Each number is 500 + 40 x the weight over its row's rms, rounded and kept within 0 to 999. Layers, rows and columns count from 0. Numbers have three digits each. The size before them is the row's rms in percent of the matrix's.

# layer 12 attention output (transposed), 448x448, rms 0.262, rows 14-18,78-82,142-146,206-210,269-274,333-338,397-402, columns 256-319
092:543509453461516479479541536401467516438470524500450507461512507525450481481508528545418475439489504517508492524470468527501464476496549487559531513475476548492563496465509633548489467457534515
100:497477507492498522497482482498482493479480491446512513557449510529444484495587475491520505516500441481528550534463461443468467518473559491516496547494502533529570536486505530494564513552502577
092:402541475496464471552478524570542480473486466512555503476509501546484449533592554506442513484501487479503460482476507578492543502514495390515472496529553541510472458531488478512475527491550471
093:488504393451545587514493462493575540505494503520486491541436569456447493437503523474551523514514563463511519475472476508462496453444555480507479464452535459518542453506480535483508442468505520
096:506481536522474424541475517449561421532537499491488494503479512514518510445539535527446467494523518538558495485439472498521446550537572474513432443496436481510547569381515509450474504566539553
109:498528585492542499502432465498457537510534571580475437581467515469442518562462541461492445487531552479536492565498563443494471530546536497528456503468463426443504514553568486488512524413515544
109:571610395445444470541482551496529531437459495501574472513515521528533491479504438463479528554458503550487485400512532456441525493468467487492522507567560504557510518551535488503519495418516442
113:594534500501567410495471492495511479581604459524558503487522478511486492436466491471532481444534401442449542520453540513576475516511514494513511490475570492508472580480561516492522475535542450
106:567541546500495541472496441478503526538597563499492567543495425553571527493445504418521479545523552574544538472522486489501542535499534561476533507518469444546538442582413507493424512504480502
106:510500479464592525558549553486554493580485566481488484439519510485532534593504500474522484513470479552486461497496521450476536433470549467522489466393547509505444458556519450571493490443475515
128:484484482523480526521527498482539447461479550552564542471500532489551512453562520509510550500549499512442427476513483520493492441507526517512534491428505549483499532439531507547464562497437449
121:524399555439524412529552515499476560542525490518477499554519538480477456493469513468509483489478514451453522526522591486493536510499420521515552453411499515430494505415571494514444517522495550
128:499516492500484536465526483563495469485510503413457538464496540515584435536526528513516526596495550477501556494528510504464481556549463458500543525476481493526504466534411470482516557500515520
117:574443461515537439470515603501500453438404454517525479429502516423492477423557538482461530578508493491453473569449520518468496549521484471469445561485529526513466516506516499559525574555429483
114:445529403508532596487558543473444437457520496517508490578465460469544485512469452529388535485491571470530540500550463541413474610493484512550537502595502535515490543445483553436481510540488530
083:505404422492420403500467591504467479525464509444502515452476449495495545504534473530520569481512526489458495489548462536519468452489526478456501490536493512519512477440418436513495513515551467
085:436467556562478552440507502547511417567564526479438565424437441547462534521533521583512467481525494451438501579523461582577547534482547505536523521460486500445494535496495510481543511515497500
082:446484545505520523525490504486486588478410500461510513524448586479453511566477518517435491491459551553515453482539474541455549482508527509485470482549446594514515454487471465510418485414494524
080:467500500539458481481534524483578491504451438496521431505471520473459551575542451594516471466442550482475461541509470448517504433489461488542468435486500537406493519403577506511598485493538498
081:496526546499456473498477459527478611505507518483471471556528482443487519465467528525522491490521486447518526454527566450581526535533484513493506505572480513494586483504542531472469530530477503
065:528526456507513433495521527545530591504473517429421485468510522544491590503496483563482554471484493428526523385468502472572468474526535539456483555397530508536483498484479397510508519526545543
076:465544492553554529515518534457494457543514467475470467515514405517478464550444544444562515508556506562516503502436493564425471476443468510597452523459575501505497447495458545467536520599519453
073:454528502513461562598573480470484487567479520492444489539516479483544469478415518483515501519551521499484519581500472601486514479472568488522525519530430534547540524537480450432508494504549438
066:524493519513475580550483468405521510494456469438422479564481497496512610527545445554479513558412465484476438481548493503508438450507492495492497402493481607537471447495534484547561515488492475
081:502462429501519528503519469494528538562495502530459528468518471498475507473475527499557504447499509498492438478516529526539558515440421472504508472530558478454516550484496497477532468518559470
077:505458464481524462507525524509535534522492498526526564471545501505481521454480536534528564516547456523483516497511580567519443501514507486407515539539498499507579476498479509522495501509518495
116:493474558431484451550464469526564527526516524480474522364476457479554451466475465581484530452510516512490488489481563560527459515537551480552448505452541500493552556459555503498469528545570543
113:482465448482419515557557478547539524529490398435497522496516503511591494454591486530481506494485447451523589438494457586501549468474487527461508517497522552513545448480411498477490447504441563
108:429486585545529547405516507540489471557623469550429567467506437456457554574528542528533419457545419531527527559461498589560517489506507529507451535501433502465476478509518538505479422565479524
112:480440549535373534504503622496475545404450552535465499477485514526478512559537497508455490475480520583584472490507448469447543485505506548514496534514471552504523454530481482538430449465475606
110:441496485486467487555511512504502476512473493507581448468476500414430497569535406596482515431472444442446523564499457508471469516521464460527475456518486574428483538414588482515579465503526521
110:465521558552428431444437441504446528521510412416471471540426503473468443455484512561534507512472554472513495476475490512536534563475464499465531541506524442489524536499489516445444493539505480
105:542503563459478482570426521467437432443490497587497563572496538501506486477503486505490529489501502510471498500453577565490463485463551486532486506444486486503551517481476513539507551499492535
097:468417413514515452456552477562536536509487465426520556500506447507539532453447450529511551498448457481442531498548466513552462489493462521448541525558497471513486489513540406456516501544505460
096:450416515557545511520472452488515484500534519547448498484489496474568498572472561499457516465593481521583501532548492558527474485575569577470515517459508481501512448447474474490476512508497504
100:448460491471503619481537454483477553519498521464434547506447527493533493470410400516408499526511533493594486487457492450474539530475488562541453509514471502471490494464498569499526557425431521
092:504483507507519506553409428442449471522552530489490519448540547516436473522454480627413510458511429497444422550530493510549479543470457482492467512486450555469432494368525561496524467492545510
094:535496562510463501479496465463507507347483436524477451551498520536505465461544518499528481429561497502484559420546508534499522463457453484461531504510493477525454462463547480514556485518488472
# layer 12 attention value, 64x448, rms 0.185, rows 14-18, columns 256-319
097:491531479469573463504483544417506535523480512465543447533546457533489490545500489516519555577484556559471566479543455508426451522491449494473545536465500545546425564453515543565557455552498530
098:462513472493524531556491464485522581592524519453528534473461495492525548446489502483469444518590557439506524625526450529551476548495603482487554508494452449549470489553438416484577509504491574
099:512520496488513535565522460484513523470464434556466436474509466495476589526541500546474524582451495485471465495593542518487449478532473476425543467533547542552492428509545486504487494504478500
097:461468514504498554504555520518514475541526480493516461487554527400451466508545492494563481414489587447449511486442554503503486446468512483532561500492556485444515456491509533465558428466519465
095:460481512523503476432437554581534528496494529481582510482485505452499568444445508496491490573560491464552456517468538466474484447539468556439556538524481488518550439484441572501585553489582582